config.toml
num_hidden_layers = 10
hidden_size = 256
num_attention_heads = 2
num_key_value_heads = 1
head_dim = 128
intermediate_size = 768
vocab_size = 4389
hidden_act = "squared_relu"
norm = "layernorm"
norm_place = "pre"
norm_eps = 1e-06
positions = "rope"
rope_theta = 10000.0
rope_fraction = 0.5
qk_norm = true
attn_scale = 0.098
bias = "none"
tie_word_embeddings = "early"
parallel_block = true
extras = ["local attention windows", "shifted keys", "a norm on each head", "value embeddings", "hashed n-gram embeddings", "a smear gate", "an embedding shortcut", "learned residual scales", "capped logits"]
init = "uniform"
init_std_qkv = 0.038
init_std_o = 0.038
init_std_up = 0.038
init_std_down = 0.0
optimizer = "adamw"
learning_rate = 0.00226
beta1 = 0.95
beta2 = 0.98
weight_decay = 0.13
lr_head = 0.0201
max_grad_norm = 1.0
warmup_steps = 245
schedule = "wsd"
decay_fraction = 0.901
decay_shape = "linear"
final_lr_fraction = 0.0
batch_tokens = 32768
max_seq_len = 384
doc_mask = true
train_tokens = 153900000
max_steps = 4697
dataset = "wikipedia_en"
Each number is 128 + 24 x the weight over its row's rms, rounded and kept within 0 to 255. Layers, rows and columns count from 0. Numbers have three digits each. The size before them is the row's rms in percent of the matrix's.

# layer 6 attention output (transposed), 256x256, rms 0.0596, rows 2-20,130-147, columns 0-255
056:153152117101140133165081144132146112135120100160131118114132169080158157131177134130155150116103129150124121093146084108135125105131124109087127132111114121132133155124145124097139129123109131146147094117128123130131128132143097106112114124154158096135153123167127141128139152108132110135122099118159168155098156129088115153091099164134144117142104127151120096137178133115146152020149117156111133146148121114168116113127137113171113081112130143107082112120160147151138126111119147139125116094156137111143156133149125112095099139165148114157109080148115112123159091115126131141140135108122141105114110126121142132133132119137111125141227140113121155129096147130147130148147138116133125142117121162137155154110108092145129110114140000130142127135169118144108119164152120
111:149116144140105124124142128145106105103182147117128146119149144123126121156160130152105145092170096135167119111152160165148106142132126149131139158105152120100116127115136108124145113113094132131171129115116113164112135095146114134140120136124080093142098121141155118120137116125152096090107064135132123144135111121129087161156146126061100152105152114134169160135161091119123175099148122132117138131110122102113122121143137113131138111144122180139120163089118119220114125136120121114118127097107080094164101101134105118144102153139155110087109172108097132074146091126104165149111140109110138155144141152107184104171105122144141110139180168110138127097103169134081101122125110177139122124138097142117167136126111153128120119136070077149117113122158145152135107099111128
100:097150115118179151124125133160112132151171121133138165088115121173109088106071149131159098112166087123090140171136126110156115128110177108100127151124112126092097111091129112142117112146144119160187134106098118122116113106144164094119143146127139134150096123130134138118139123129043095126102140072103128138149118111096165134110126126115129101164123137122130098105061159134138141125113123117145150115070118124147145094128084155122140128154146154157116117177115121110104137171136149150152147147125150122138111182086147113142131124121132122123110171126099135161130153170107125096074103104165096122168131126168107112128109146131129107107111135133137126094086111106154119079185145135130163101128129121120155102117138136142131107122166160123151166115106142150150136143120119
109:133142139161111133131189105158163107149136157109155193107163150124155112116116167110138089126112114119135118124093142143112123087141184112113144151170108149141114113114148132146101113133120115142144108124114110127113143144115107102098131143154131137141116123108160172120189108154068150136096121109121125110126104136115092115146128094085132120091146116159113086109094145087119122146135124159128133141086162138132116111131130159093133099116151161122137124112112113146168151187102161104131131147108107071123123159133150140132109115149156128111117143156117134126169129156108129074093126112130143108098152086158093131079116112115142121153148152107112131093094132128111126153125161141102161150160169142123125156123124098122133136149189137144152095178094116155099117128056087
102:054113114120083130116131141114089136089180092141143107116136145132137136117115160179115130108146112156138145115204135145118154153144133111131109153113138189078148127135108092147144177126164148144128140153119132129097137114151121148105132124104156142163142145166072111117139112121134073108082117148159131113145130150125131135104186108149158111109125146135164114124155126135095113070161094154139139133085114134139198154103115115132140167138148093139149146120091117097058131120139105113137133104142117160136151110114147149151145129127103137126126117137167145100114077099169164104121124124102111121130103145093144106163138114132150134130140124112112126133147143100148106088134116103171097124139114148125101155143124143116104109150098107103103138152153134121150121128190144
100:102148113137135104163135161109138086139136085121153135114140162144108152093091173133102101129132092114098156161133098127137093136154170155114113085124097132122123142150119119149149159121141114167123099127143107122081097141123092134092117164095137115163111154175077124125101137141091107114106126102141138109112142109147170142091139105130167099161099102096110109140106169108118100137135135153156137116155128176152133103106136178106136113100140109152152156145141143101107138103151136132081078143149104120142162088097139136128127070147146154125151103130119111194131125121095140090121128126130103144156090085113122141099109129133124157128136126123119117131110154170159128150180107133124081091133106116121164106137155144150098116193133119110125184135131166097132120114129127
101:099156117112142125127099122092161139148075142138139117157092139102121143126124169139121153131151142136145124112097116107088145127125092140151161165119135078141151151132143141104101120129125155151102176122114107130144118126119113092149086128137073123122147075095164099169164130129189172126142133125181125169119161131128124127124087137135120190165126108116111177147130145106141153143138128116132119119152124110134105125106169165131145157122128111135134113100113113132102134132122132134147118089139161102138147122155108108142109180148136136139141151087086116137114195094135131162154131166108108119129107133102134129170136184103093135113131099121149187114147118171109130143110139100159110139081124096147136101137111112125114094118103105163126099085120059091164149121131129
115:173124108141123119098105144144089170173121179163126109156136122177136131121180083108143102149138134152159135144084131158173120137135118133125113105149149187130129109134159106113147146141111085150173139118097144131125149123090152101141144171140140095114101145112185156122150104104130122103166102109094145137113131141081129117165117104089103097140126157156134138140127110150143138120133141104119114138129162105138083111154134098154097089116123169152106151131149167168157138088109149129117148169114103099176109145131159135103105153104126091147102103126088143105174104109150139136120103105099143133105130128145121151118123097119127105122139144135124124113134121133104125157136114142099148111136136122107130196118135132103154178107143064166109103154127150146116070094119115
110:103119145106144183148122128097123093086150105070106183107123149093116108114081151134082155150115113108124128102162137092106104083103176157126105132146096085156114149120110145142123136113134166145074120118099104116097159140146103146104131112103156124175136142176089094132089119124149137176083138126131115117131133119148157139095136125151146131124114120116132083096142099130119131118156108163104138157113110172131139141121129138141154140140117105100176117126137106128114100153146107136124093103123127136107121115115101132125134173145174150107147164140158114121142123166123156087104147157120121148154122160115146149137107166127151135112146115136141137108134167149142113133157140136161135146147142137132118073153112112139129114202128200086149123143139108116122181176104128
098:133063124117118125090138128094073140102124124135133057134107077151119116088129133160124130135137153159165122130135189185130134150128092134170130126107145142150126111116112138130146140131130172087113118163160161157144120117133144178139139110150084108125122095132104093143109120131174129129108136145093132116129104149137123154154139116165144111109130137135150141158130121136129140085115111115159102161123094111131112152117121116163149139105133111160124135125089170119106132146102109093114182126146137169098160113132106151160118106104138134130160104095140133084082099148126091121157105163108113116114110169117132137154141109129192158091095131120098130172143138061112134121138102125122111143140111142148150180109121156138134152098119131092120117131130173117083157121150180
114:125133107148079149157169133117134099148138079157126163107156165112191138106111177100090113164116116112088148082153133149110122109157154129180093139132097146118123139153087125134156135124158160153090101124121130148097142125157101097077126157112150183157109096155110120153146147191120126116093130136131115121112099122113127145139160087144174097120139141096088103151128121112125129127182119164105106184105134152150095114110127139143111119137133073116141134083162096173156150158124123087128111131140093127121148135098116119118134113154147129108132119118149110119123105112142178115128125136107104099131140125112149134119141136096122124134107116140139163108124162098119113159102127137153172085098154174125110139152069138126121119142157081115147118155161135127147135124120112
088:149141135136131102159157108125154121155092112127109158108105107123121157146080143101188118120090144114132096124057109127089089104136129106100144147108084080181149146132149152133103113140157149140097087130136105120120108137122120094129115115127121128151133097113116131157120107158154145141137133141135140112162144148128084123115129179083139108103151155145087095134123128106125111131149140090125132114141149112119066119143133183106149131146177129108143140149131156156141129149149111134129142142146185084147126137130144153088117143125139129127131144131103109158134146112129119134145143135176162099107138130120114172137155142090142126159163122106159117152128126118136120144097158101104157130062162110164094140129123106134093131139149034169191115118128142130105138155091137
104:085124155136138136120140192125117126099199090140133100095156170115096150112113182137104125129136112157092119099178160127114149127117088122140126146110126152122139139167136132095175136099111124165075081156134111172095134132130087161125114166110134144149129116148087120137107120163137077123083115119142141128122143082129153107080174105153157097142109092108133107130126108101104164133142119176120148128123108138139151151116136102148101102153127074121133153145155150137149149086147108133079106118175078136099146110108097133128122112111151153111127094155119127132114082121124159125135131108123119133103115105064145111140132092145183123133103141136102127138150135114116095116146124153144111098155115146148134087152111151161096120135130107095123159141165132128138113118122134
100:082107097129102121128105140091076116087177135131131102132116155132109116094153120162104144134170137147147123140178177134153127110140123120155133108157126122134131083125149131105161115112127156120154094136141161125110119137137114169141137082108144123126133133173114103133084072119161122123093131105136151124138086147160118168106163147140111111102112119144163168125190104128128146088150142168095112144151145101097150094125095096149155118107145116093097111110151101177101153130108102111143174101132093188121149108120106135121119105101168134106143145116129135106146123129152199145133126137092117130113126133104142146177136131163136130134160106124150100102126141136076091127131101099150089160092143147089119159124111108148119119136131115134093106145163129132100139077118130
109:111147133150119148115136153135110165110149085148106128104140138102135157121133115157090163142156129140088129140148138132122159142146092154127095119090140092127100124114096101130170173107118134159126122151104127131107100145171123137102080134088131169141103115165091119122115189129107110140113113161135113126138127141148125118145166137154150135121142122106176137153144138123118131120192079140110169114137126152104157145144127103124147152157148036114115113111136138106116120145134122134142114088145128144120127074128134096118136105112098110181144125109182110121119080095140150139165122127113117106094163137113163084149128152103134131110173103128106125101188099123149071106127123114176134127102116124144094156102099120121115147153091131112091127108155147094119144128182144
111:125123118131135114094125140069116082094132125139145072123173134178150109093151116111135107121142150106113137149135178135117135095118134084132149156158146122125157142137126105102108081119127175118139133114171126142133123105140140154175136151163148148100131118112125121148155117141126122131112146101131113085140103146136125139135118128143125142159094134152131153134121150071140134094126158133171093106143125134134123095124097118125126165083164146076100141111063115110133158142147102129134162160137164118134113117123099147150088147156134178129081124121127140143141153160160106133169112142182100111103130125093075174128097115119132134169090195100106122141158088162118110132129138147094144134099082150107122168177125125149124119139132156130113147131118100154135098091135157
091:148139127170129104127122143122159161139141142136131086158101119106063127139129126158083131118129141160140150108092115145161124124125097141140131076122182162145150145152119152156155188132134074126167136155135150147132108151123130149082142138163113105113139151138140119111096121119139140109124115124115169113119162112131116117129156149094123099091123098114095148148142117134155097135117137135099108103154142103145111138121142102139117076144093146149120133148151168146112164079130168166058150126148117147156160140088151175134185105146097117129117088103110131112096178119116157137105125117065181118152079133090127119144144135166103110096128135136103106152126130153113149106122136112103078130156112106130158122119159113117147123105105079112099107145136134130142110118151160
110:115137119106048105142182134103125141075092106126078127123152112144144149104172106131133117132114150097122141127179152135110134167158098110145109178132124134088102109102118109115140109092129144128077111132143124140081133141151147123164144134109138152154118122104126120154120137141189126123089165155103117131142089151146101105117143132156179147108145147130137136126178137109090131110189120151119103151122152119113121120128171127134130126114133101066155118096127119108144133150134119108177135141148134135094126108145124109136088080158133132128146160141152130120161100108176167111146123108131134122102150146130097135125095100107091145134140106125136136100172155146127074176080129125184147128130138155126086175119142120136130140144112157109168120148096122086125148100119122
103:171144092130092134119135125132110135144100139157137120145166165118210137142157115118101144166120140114162132120147110160163132134158111127147098143156116150138088096101146134115143140126133125141149136131076118122105137125124154090122106168170128089134124153053146153101149154141089155138153102135077136121134129128128089146146115115097123151105140145116114107140142121123134108039139102113135106132136164114119121121153162140158137107106132128097116120111140128132113129121107179114137118114113107076174111151146148108129123122148136106153134154135151139123159097087144143153112103115101129124094146092154118142087089103107110096122191105125126160120168152133126135147090146159106153108138151123101133145125167106148147135134147038156137096162098105109126103141097114
058:130135135108123134139085115163147113118124104136123117139138132084141164136174148106115115141099105126131119074157101111162143103111150123089114116119080129129136151113171130105131132114141108155139097135142145129110142138165122118130112124135153123151133142142151143127133157113128124128148135133157164151116150139111109123090104155146154100117142147156135095144174125098141164000156120130129108129158142127129101132156112103162084092142124167094106150128136123166147130142131139112093123084176121103134152145152092110110129141140121125129149078127102132118152124122136103120133108128114131098118132109151137145103138126145110107130208131126121145127133126123120116152133147143131121150111145154116114133114095122143116131128123000142135153155140110103153135152125144
101:083105201137139142063111141116112094090132150082109102151151147108155134116142143120097139122139138116134148128134142123154180110075104146170119126080128074146138123152134148148137131122117173094105094145098115165126130137139100163117126103140136157146105132151161108129145185097133138117076111182117116137112162133117118128124127093117157128124158101083148133145151122135113158138111132157135137161135078138142088132147149099139129098101084127130116162110132132158112132143129116133163095108082086114128149103134119114172111132090119162095145117127131171101080108157130121104126126093123108185146108149098164125136124134142164156137083130120096143142085149160101117119132166125111124117114163139084135100172106158152130165124099118124114114097119132136132120147149128
105:121141103170103108192132108121136123134137130165143159115122116128112121139109153149132129133143142139123121089138152118082133144127148148139130127126094157119184155084124116119111123159168159144129139121153122142111081109155132071163150093159131176135150102072130132109111119158082111117137140125087108138144113148088101150122114125117118129144123110151158121154095159104124121104111118123146158092126154156105101083120110149107146137124147107087118129141103103079131181144117199150124123108166168149121150149080108108134146127115094143137125162124099092161114151093108122162120139088144100095065164156173124136107131143115122130121109113118110116130128110126175108114150089121134169150125115143158148106119175116115134068119130117081182158128126132136128167126127102
098:127104094149134111109156099134165133134114172095135155153107123109133150162116195087117107132155154099124146133092160142082145123161154121118101144148083130153149134126144157108110149143158155108097114118143116168149134129101149137085110099168131161137137097066133156117155127175118193117129127151128113144104107127134083139145138093086131148090148104168124132112127151112086104168113113126107155108134148135112112105101139176112124123112136120138134149097098126088138140182120142116156127103120139107151144136114113175124129129136127100083119155132122145141102160130106090123136118119131117160094155106147096107074122104135156129143130120106123129110120097114120128147127137075104175163148164156123117160147173142126117105162186163124176137166112135143085110132106112
097:086094168131120140079106138107117109112130124090140115146147123137106106133135145132143124135134110126141170128141135107148166112083136094142124152112132125100136118146142126159121150109135129137136137166119127129147151152137152178105180136115116075127108185168131086131122132096136112162120117126131130122157126147128136167066140139135142117140099125077150064102148089131093118100123135159148124137115106150155152176088132135156163138117100155148128151160137132129097106143145061126152155135130125134112146122133152115179088148086117129095138110116158152087046143151168105113152114141170106119144119187082111125138133126099163135150118129116100137109139123118108155090132154104140055122101099119104126124131110120149121153124102129078109151159141147143133125150160138
108:169129119111120116163115146113093103135150086150153133148145160145126092142156179152078151138149081101168159117147125157140130180144114125131109146143115143112158112112150119126102164118159150185142168119158129124043071129141111114142145171118107098130104139151105091113106110133111117117133089144122132133123137104141134159109136132131123116125133116111173137148120135103116125094156123136140152108131147134144138073126143132135149114109142153163145152122141122121073118105148117128098108114128120102180159102135110136102080147142145128123157111101132095143118109103116174141107126133148126124186086095083145127136112123145108145126153125133151126104112147163132104121102080135105113097158073143136169135133174135153126103157113056129077157155154143122113158129101151
097:099150090107138128125084129113129159126094145134093114146111135143139152104135137125148134123113143133135119147094139103109109087102103110116184136120154120148129139130149142142127104131086124124101129138152081128115122123124128113118138138147123145089138110160167143167171105087188149154118165081152179145151125118098136142103100117162121169186117103084126151127158130118121191181104129170172121158133152115141123100116169125127147131135117144109124113107141126136113171120119154141130123118092109099151152129141133116150075139138128126124144088094123128122134170070088141134126095124119115147115121126140145120136171104118151113110119143144143166128082111185101152170155153133145072157101161112109146135147112117130145152130148132139148052107148078131134103074122116
076:129139138105117129141137117085112093119120137114121155131128131128144152134098112101147114133147146144127134136066088161148082128109126148114079107134100124149102106154116137103137146147115108143130144120037137115131123122131126108141103126177148092120143138132119121125123127138155131077153106113118096155122142147132135123142134164140113067138099090163103128169119106141144135060106128136103107152073102143168105150157127129121152109101168142146100129159146149133226090130117128130138121150076146116123133117118145095096159163120186134113160153125130151141112104138118112147134131102078099130155096144153116138140117129098106140145134121129122108171119150117122108137118121120135169120098160145159110112149102119152115187105152096157189145147093171123153108148131101
094:127118097124161175142076153146089119099119148080102144158120110089125119093150162109075162135144135140132110140123111123162138098126144111093145111138135101163095116117157127115124128111119125150098166137136137115118184136131100135100128116089130139165121152162141152149160111099142097174102150107121143101132122112128137129136089088120130169120135154104143097099133092162138125089176138117101114115123166159175126117138123139127156147143064172131138138110166113165089113100114102140095106149089115138125147107134121170148100185136155108135113138133147134103167120140110130114098117150157091148123131197085133121129124121172137116097166120189104124108090143173083108118150161147133123138134130119114140144133112164138154093152153118135098104158139120122121128116150153
088:144129176102149121126133120140091124143094113114135107100124135125148096125079119129141133129101145143137111099131137133168155117130184128114115117132144095146073116132106131154142121153100103138120104157111126135154123109146129141111161116146129134146091136160108127145164091111121156128118131155121124096112109129110127103156128128145118133076163139123137091142086165140113087124170133097176089123133107163128121151125095127161146143120162118120124183172104195137144109144149091094101143170125127098107101103138131098153101089116135111197152102140140138098147097120160086071170115156170132093111138122125122162130123133092153134118105140157080117100161147102136117152173127185160095127122140142149105164113124144152151142144141153104099149133114130126091138171172157
105:120114118152118134137131139122134136128116144125134146162142118094153139109098138127105133138152167071102120142092177158129112067117104091165099130127128146145120108170122152153103100111126143122100126132136085157128169117145162159138172160143110128136088115151122112159153087120159125159116133097153118144086137145134086180144154087142136124157144126118113135109146124120083109168130146162128132170096147139112109166132117117123144115091121147141112154113130138140160102163156105109134118157099130154143123141098127114112055139124125099081112125115112173082066145151113141153128135120153124125145140164132134146100116102101161120105067159153147144130099099127091123124103153121131115128070135143098091130169079168140137126111178146105140123160157148104123105091150154
094:131166121130113103145150097152147124192139139135141143094101127126143168145096120107157118127080136145101098124098130127064107107135117085130170157127119140145111144165105136121129114127160135174122088142160118132123086106106127113106134137133122152120146103118145150150122105157131114150134161126131164158163158124122079106146145148109124135104164143140100138152100181111109140144129137075129127141075155117114130093144159174119126133148198110105119138117115118125135150139125134092098110129171141113146087154109136132092141145135088119150133142094136129166119120084105138123104135132129177128084126092143110161133123142110171114129173148116172136144120130115163113147090138126111166118085160134124131140103110119131131118095170032156188154120133105130113115136128122
106:099113155138138116157079142143117101128157116174149130132144108158122111136104097162159117143160179103109109125149129085149134109133125089161150131121164143145147114128161165115153087102100093164087111138080068149110176097190118145156145148140102141084085128157155110131149094146144076132102099111144109095107094140135119121104113120136120117168152136138151143123136142084145148158150150118094121091136168126122119162133120099176163150119138120114154150153133149139143128103133093139132134125107158127097106120128107146109085096112157088101093119178089117131134096109146104148145127127158100125143119130104143135133110088126145135110128158154133125122136154144083094085155152133135122104083164135141128121120103130125133135144124117164115134168172146143164100162082138
114:125107130166152109095073165104134104129163136110136136149090146121131126123126127132101142125133133137166119139115132113146135118131125062157137082133155147147140099116157133124138132103138122127136171125130171107106166140139119136162168110139148163136135152168121138127157108120141103122076129130116169105108079170129126134104119099119136112092124129145170125125153117126115113120143153161041136147137177134125131114128159111123140121102152138060118142081160110177076129139135135138151140152142120149118139066118108131110119136098161108145147126106123143132144120151139126151107130116107133152107105146127138148145149111156133127185144102162157103099123161124115115082150104135128136128122132141104132113098096133135154099093189129139044176164131143137095160064115127
103:127126142166134136139112145123121171136125137138124160151075142110081120143112100180117104157127157147130102090123113106185181127136124135110147120105147127162123107120111126156142149144123152079130109141128125133130130169162147104138135110096131172148125134149141139103100179088060103136119143131089090091131131139110138116099129120129142125079154142143160139152139146143116119148185117092094117112152171144104110182152123131116144142104168075148110088140132152126109089099063124139148131114138130151058143134130137134128132137099120119167127150137142074114168133135129130144128120144122141103089135137144143108101132128152128162125165102116125112127193138144167109109151136101156142123124130079149125139119114071096118138098083117126094139115122119105105171129168129
105:135086095148158140125106132100133114106138155157137110116162134188103108116169120098160123125115126083077124118164153138072117091128112119129116138128140156109183136144131131101130104125148152126110131118187103128110156134134109103170125140137151106118122115125103131151138103152119096145080113118150135101132131145119083120107135112144152141189128126130151141147145155099131156107125121158135141099135134172118129096104178123116136124123140111081152131088094122103127176147124110191134113135135172152140123093131118162106096142143150132115105087117100099158136131141139110166155148119123100130087130123121122159107101112130164133176089172102077161149136079188132113146151128138120154113139117194090116132144145109142121113119189133125144141146146113142142102116107176
099:119121147106117103107121130151136113147175121113151145134113160151137139145091158188103144125146106164155143127135102154150114144139143129144126107134145127123150124093126131175140164117155119169153155145075124120072077117168137142117107156176100109108128150178131099122109086123058134096137111143127128128132126124134148126140156135116078132110128131145127164127108129132155122108156136118098111083109145089120149137128111125141155137163132154117115151137095149171103142104139160146082116109160115112135146124121149112126161100125159123162121138133148150104110139127126177123063109116100138102203093107116162118163135139128084101135156143146134115071121185126119114090111103142128112119149100076126155126138131094096127118102083091130084157150165121143132126138084131
102:106126096119124152115130198106126117088120127103104109125144110145132111134172136130143139117122095086159133160135180172116103132120083093118146123146129103093098098124132112132169144105118148102102168116124163106129173130121127161166136125121098097142110160150090136133123119108189120121094125105120144117126081134167114121118129150133157129096116127112154112100191128144093114124145092146115140164116155100123125130108177128132125143131161131099153125091140113151117105188149057117150155149142130125134122120125113101123075120174140140120149143111155167084124091161158162109131148163159150124135112140106082137155130134126140165161125089111118147122149131120116119133092102110131107141136086161098109170111098121125116095136144174137103124175092161110103159105133133
# layer 6 attention value, 128x256, rms 0.0555, rows 3-20, columns 0-255
093:170120088142111137148159114170113131140166105124143141143116120114178135091110113099132132139152142109137104116149130132122167121127113092144102112181109134067142121116139105111109094141159123154137135145136125103135164134114112110149146153145123127102135114150101168111148113128091109085142139105175096112101079122148136133121134142158150143131153173112168109103093147093152107111142128135127122104105155161124148110149134144114146118109155073115113137123152097134195114113102113103145127095170149081129167142106114139095114125132132158127105146200141158124144107169130199109136137170100120094128132117164137117137117066099125108121138129160156153102140104070119124103127117105106125138143088135173113143131116130099166137135129125112113079184145087129107157132101128
094:082116101066133135113137155140133148093114151168138112106147138118112124123113134171132152133083196134118108114138128138081087149186142153125148122094123122142092083160109151140163180112126126108118142132137151122115121118115133140122098149108145128086149097131092120111119121141156144122143144137199143176098100137149083137140160179128110125128118139137100166093187092134117139121127132150137138145147091114137110126094124106112096125147187138130140120116135149148088091125109096081138129125151081093117115115167097142128188114129113105150156132118124106104116114108136141167143139163086176152069141125110114121157128137133126138123137151111109120145090128154098117169094150135146107150090125126123117122122107096117080163155107144139105093090125141122132104120129134
095:136103113100115134154151162103116123123108109117139096122127134104101093143145105118088167130115094105101150133122186119116101153104118128129118092113150102113089136157150104106157105113113115147134159130134167143119122137116134156136114139100116110108111164139119086149106110105145153099149162121168121157104109115131183134149154149171112144129153132094160168104138113175139139128163111137109127095123141116107129101098109069104112119199144116152146149106151140142126125095119143119037112094128110145133129128136131135099159135135097122125133097151165090118144148140133159134165108127122146136133148209124091117159137125131098151092115130117131137104102119129116123107143129149163113147128086125065140121174102113134135104109068144131084119168155103118117185118128165
087:169157097118146149116086128166094136146129124136153127091178132132153124120120126087135122134160139127128127151126155115134156173131126126114134116172144119087173107083086136107150122128139124168088101140138102184126124126161121110130109107153097174131148185117129192134128146171118092076160080137150121125141100131133126148138131143124138113138133115139104142180103162103107092119126162089165138158146130103100089100152134134154086120085125121090116137105141091161153111140147128110182134106140105088134120101118096109159127085139122141152133180147145132142138100127148140118146137154152139129146113088121130120142154140096144116098140159150095128129134142107118112088141145121118142098130109097151159133106137174112104135104131116194121099091084169113132122134108168
102:155140164073146131083103176136166144154158147170101140094124116110147125096094133126152143107036115107125092151140128081087139145141164119125136138128147133125144115176181124122122124122156155077138095122114164052136145156120120107118089163123175148154130139108140141118143138111138119110170138120123143114153119130155151130134154119132105125121094132104091121082120101140134103125142132124106156156119101159134153105164185111146124115140123133118100113119143110120116163129110122129104126145127092112154126117154126129136149132121099144162138190108157146146145118136115103156178141146132172138136126118083072115110123126108156169143130155130106131124104139123153145095146127171114163089161134135149090111087122123101134119124156126143095137105102184143113114115170142
095:111089138178124158130151135111118148135126099145118139141128131129122153137144119137088140119129081117125131102118136154083131064180100144112150146134087170122103118101118104169121132154145152142133117092115126159122098137146162151118129103141165102097121127147170098125154155121071105168126145165112109147136132101151127144132111117079119144139161097110119120115108135051126107130133105145099131155106132105131154097151138145126150134140156122147163139145101121085110116135135113144103103137094174143129194141107110172094153153128130156161109116148160159103129145142128117076141105122167128119127132074142159134118146132089125123118120125125142143154102092122148123098125156124053130149110174161099083124123130131142109172143124122122132098151115114102064132180128166
096:156111127140113125121158112158142096104137144109122126188129095166135103134140116136144101136117148134118100100133113085114135126066135086101145110134108129159103150164163110136145085145159109083136161135177097163127128133145127144093169112090100161093143126136139074125087101100142135147082202149142146105106117098131156149109124136158114142092155105132159135105112148119085115116075166103104115100153128147102137166120142133100158170121125106113156118140125114147154129121150157121087099107141149156113131144147101137135124117129155093119073038193138157127155123110117127115132088152145136114119131144133156105126122093162137123120109135158126146133101123111145136089134141131119173113107106123107138140135110132137117105125107133128098172143170113133126153119093105
091:123208140093134125131164163115129123138164097149109133108202145107133113131129116073104154089146096135157126138129149150123090127177118129141161114136132107153163145078098114094113096126123123111164096108112142107130155172106148131174107113163130098121107143131094132139167142139101124154179072100144116133111148149101080080138133137154145134129122140124102162131116124094166153120140109130146148096106114093145142086156127108118121123107131141108102126124175165130159146129130101109123155163112128149112133124157162142131145142144096120125157176107130126090159128166143127109142172105126106164119120076140098155167139132125128146115135125107131120094147117094132130096095112140163139136172185133143113138121115100115151107088105110152160121168107133160125107116112105
095:130135073118116124100040123129129127125095140153130165169120152115118154134133155111145134131160148161123161118140099134121095125089122085120125128130176146114137143147102115120129145136131132130119141138130101141129124125158153129150111137162153143154154117124154161131122147129105119126132123102120107101134167154149126098078147172125153117149096106099098147151109149112079126115095123116162152134165153104138138158127148138123108133162079144109121108133122083124155124129157151100187144116124115112137142148086122151166072121152112138089129149109130114141073126127164161114070153130117137090198126103125146125094134110129109064127132184163144120120160123140101142102138137101118111102165128086157150136154131124098146119129126123113186138131085103180133118128174099
104:169097136169162131083120152101083116130175134116133133124154134098125140140152148087141170110155102151190114116118131109114148100094150107075142107136164104133128164130187138110119086129109093132151102141120158113150141146095159148173122109137121105126115152110125134151095160122104125105170104124167093126151084122132142132148134077128130134135146105086136129106096113095142122128116119127161142097137118113121137110086123139127124130136159131123120148109152107143097107147109090145132127084166103078128147127184104144155083134136111121152125126180149119091119126125155139132125100150133141132149130169135092133147161133134130140122128141093109094117143120148123130116171156110082133165200056093137137135120155110130110165110099118154144099183111140154124144135127157
083:097098121130139163101102179109163131130112123160115125182108136086088129123126117180130164126091109062118122120144081153163142145180140174115127087111110131101159147118166164112125111120089117079139163119130105132133103112117149118128127117129116169111076115153137086125085167141137136130161135169105139162113123107132129161113112121118146153132109146134139133135156095184139121130144159195094155122145132136145145118127143119144136152099081127142149090123134130093129118124140136126157142102123099156139146092167122136142110125137144098110116094125099072093117147137113104183161103151092164129115099149135109104144126161160111115125115132109178138131140109144103148118134135101137083119138117117180131101116177136131140111119145124086096107140159125167117161110116140
101:162154129132122141136150131144104143175173142089118132129164102068141128072150127122126123115132138108141100118135127150108139105164164138111165122120139097146138180137079125137082083136157146083104100149112101098144125139112111136125110126136111131180138137145141147124130159149119140133160081104143112117130082175126130099117121093165168126082159154089109124136070130139098109115137133135166130182153121100136110081087114138096117111099125139145095142146120095106134119152121115143201144142143120107119126127148121149154108146167113120145132150132143118111112136085116147129104155149106165095182102155166118120124142170132131141125131147114104107130138147133112147123118133082130147147132083089128093128120171128117139149093151134134143110153086145177100169144181119
100:164159117131112173108169115136146125149137133143168151144174136116133113115105137113125103107109068131100094106134123185124150114118131133133129162127126144078148193128099109092156119095121141147123120151164102051135142109170168113180138172099134163162105129140105110145144161157151130135118107161107109128129133129132106112109128123124152148085127127100186125130134123101141118146096105109116158089092143119124155134171120137097126132162128125095167127131098123115131149142115126135191139140165126114116147098141142156153117072096089163136129129160137132103122126125098073127107121120097127160144126111131144106120107124160160161118112163151102108118141123132139139072150122126148125144155120074131100158141119117131127091109116125157130137144123176147166086102176108
100:134143155114135088135135140168123136145146148126144112083119117126113147101181135103189146119158107134135132105148133159094120142137131129117157156126123104122115099117108150117127150092113148157081124120119145074131134064113119089145155140137121128156120142098068156113122113120145128131124116127141122094112128163111140078104107131099166114105112142140120107146102107139182092123071174108168103119144115119153165103136116146131124115146130190105116148092124101137083120130154130121210129160114135094168140151127099121145181122104112111114157094115118154155135110077120122136106121105147127126159104111145119170098144138145132093148140162166127072141162139094074132115148157117141110102144143139149154098098160133105135119118188134142131116127112168132147108148122132
106:166078130128090111137169132112101143129115105132095116173116109123123139081093150176126103155128117079176131122143107132095128158127135176139119158122136120150160119122137132152148123132146120146103104135088123162137137154128146133100111125108169161134117147108190124164166117161173121129110152147123112112129074138172111134160153129142157123126192069127164152114122108102112127150135112109118106115124115107132135136132125086135097109117126147168137128147114117137100101086106125155101124077084135120137146070169132119143110119136118142136142148158152139121072147086157162104114111109065116117148111128098166114136162121119126143101117142096112140103080107134080104116131118103104148093160105101118076125112141127171130130122106140124114108144107126138099126130173173
089:165117120116149148131127078141160108161079157151151121098124118120152088131130132110153095111085139130165112128132122097126093110134145122103095146099112159094155159146119119122114118158142134103124154101129138098099158109126090116167115128113164148159153115147122121123114150137170119168082137110104177141135114101144160110128118129146127094113102132127129098107133133142103126125103155156138195130113109160097133117157136136143145160146121107134152089147095106102162137131175155091154138167140125123134114146096122140126093083080097187146113119107098116162177095124090070115163146163150151157095122155149088132130117115116166190148114124122147147134119167108153161114138124136138113097121151134154123154110107135130141160136173103145150138136102176124121144118138071
092:170137146089108128111100062097117123133150120146161138141153172155152129132100131094126132104138129142103137139100130156118131176094114122134110144117109140110207115139168136147142089106143124169150096140179071097126126099152151108156132101090156163170115130144121163138121096147107134176142106100108110097184136137111142136134127091139143129119130100153136120145114092075148112142114140099113124105107135166128128124172109104153097136124096112132126132115142152175108166136131159165163126102148085159127115124154130126113183103091098118100104143124130105135102114124162089135138137095127101119185160119100145135128135145110148147121120149134111105086167112102137131089150140156151147109175100085129087109111138117146128115114124127115119160134136132133155100143157168
098:169147155094111123158130124174154116148160137164158111159109120177103100149151131079165157095109120163106099136109159135099115116102137149118142103150123071125108115139169080176098112122150144172184149143147149072134132118159103147141133119093157114114129137114123130119107071143129109118124133155158128144122128086118153159125117161139110131138153101122139156107119137135164153113132156116148124102139112152120152104136130103136106146145138126122128145142108122143167120135115145103054097124110114117141138148086088126116117120140116116123147089158081118141126130162159166130150100142167189095171145133130118161124125108127103158156133149147120121132087121112139113098143137158138139115166096125115188093176102132101077152123091127142131132080171136138139150117123143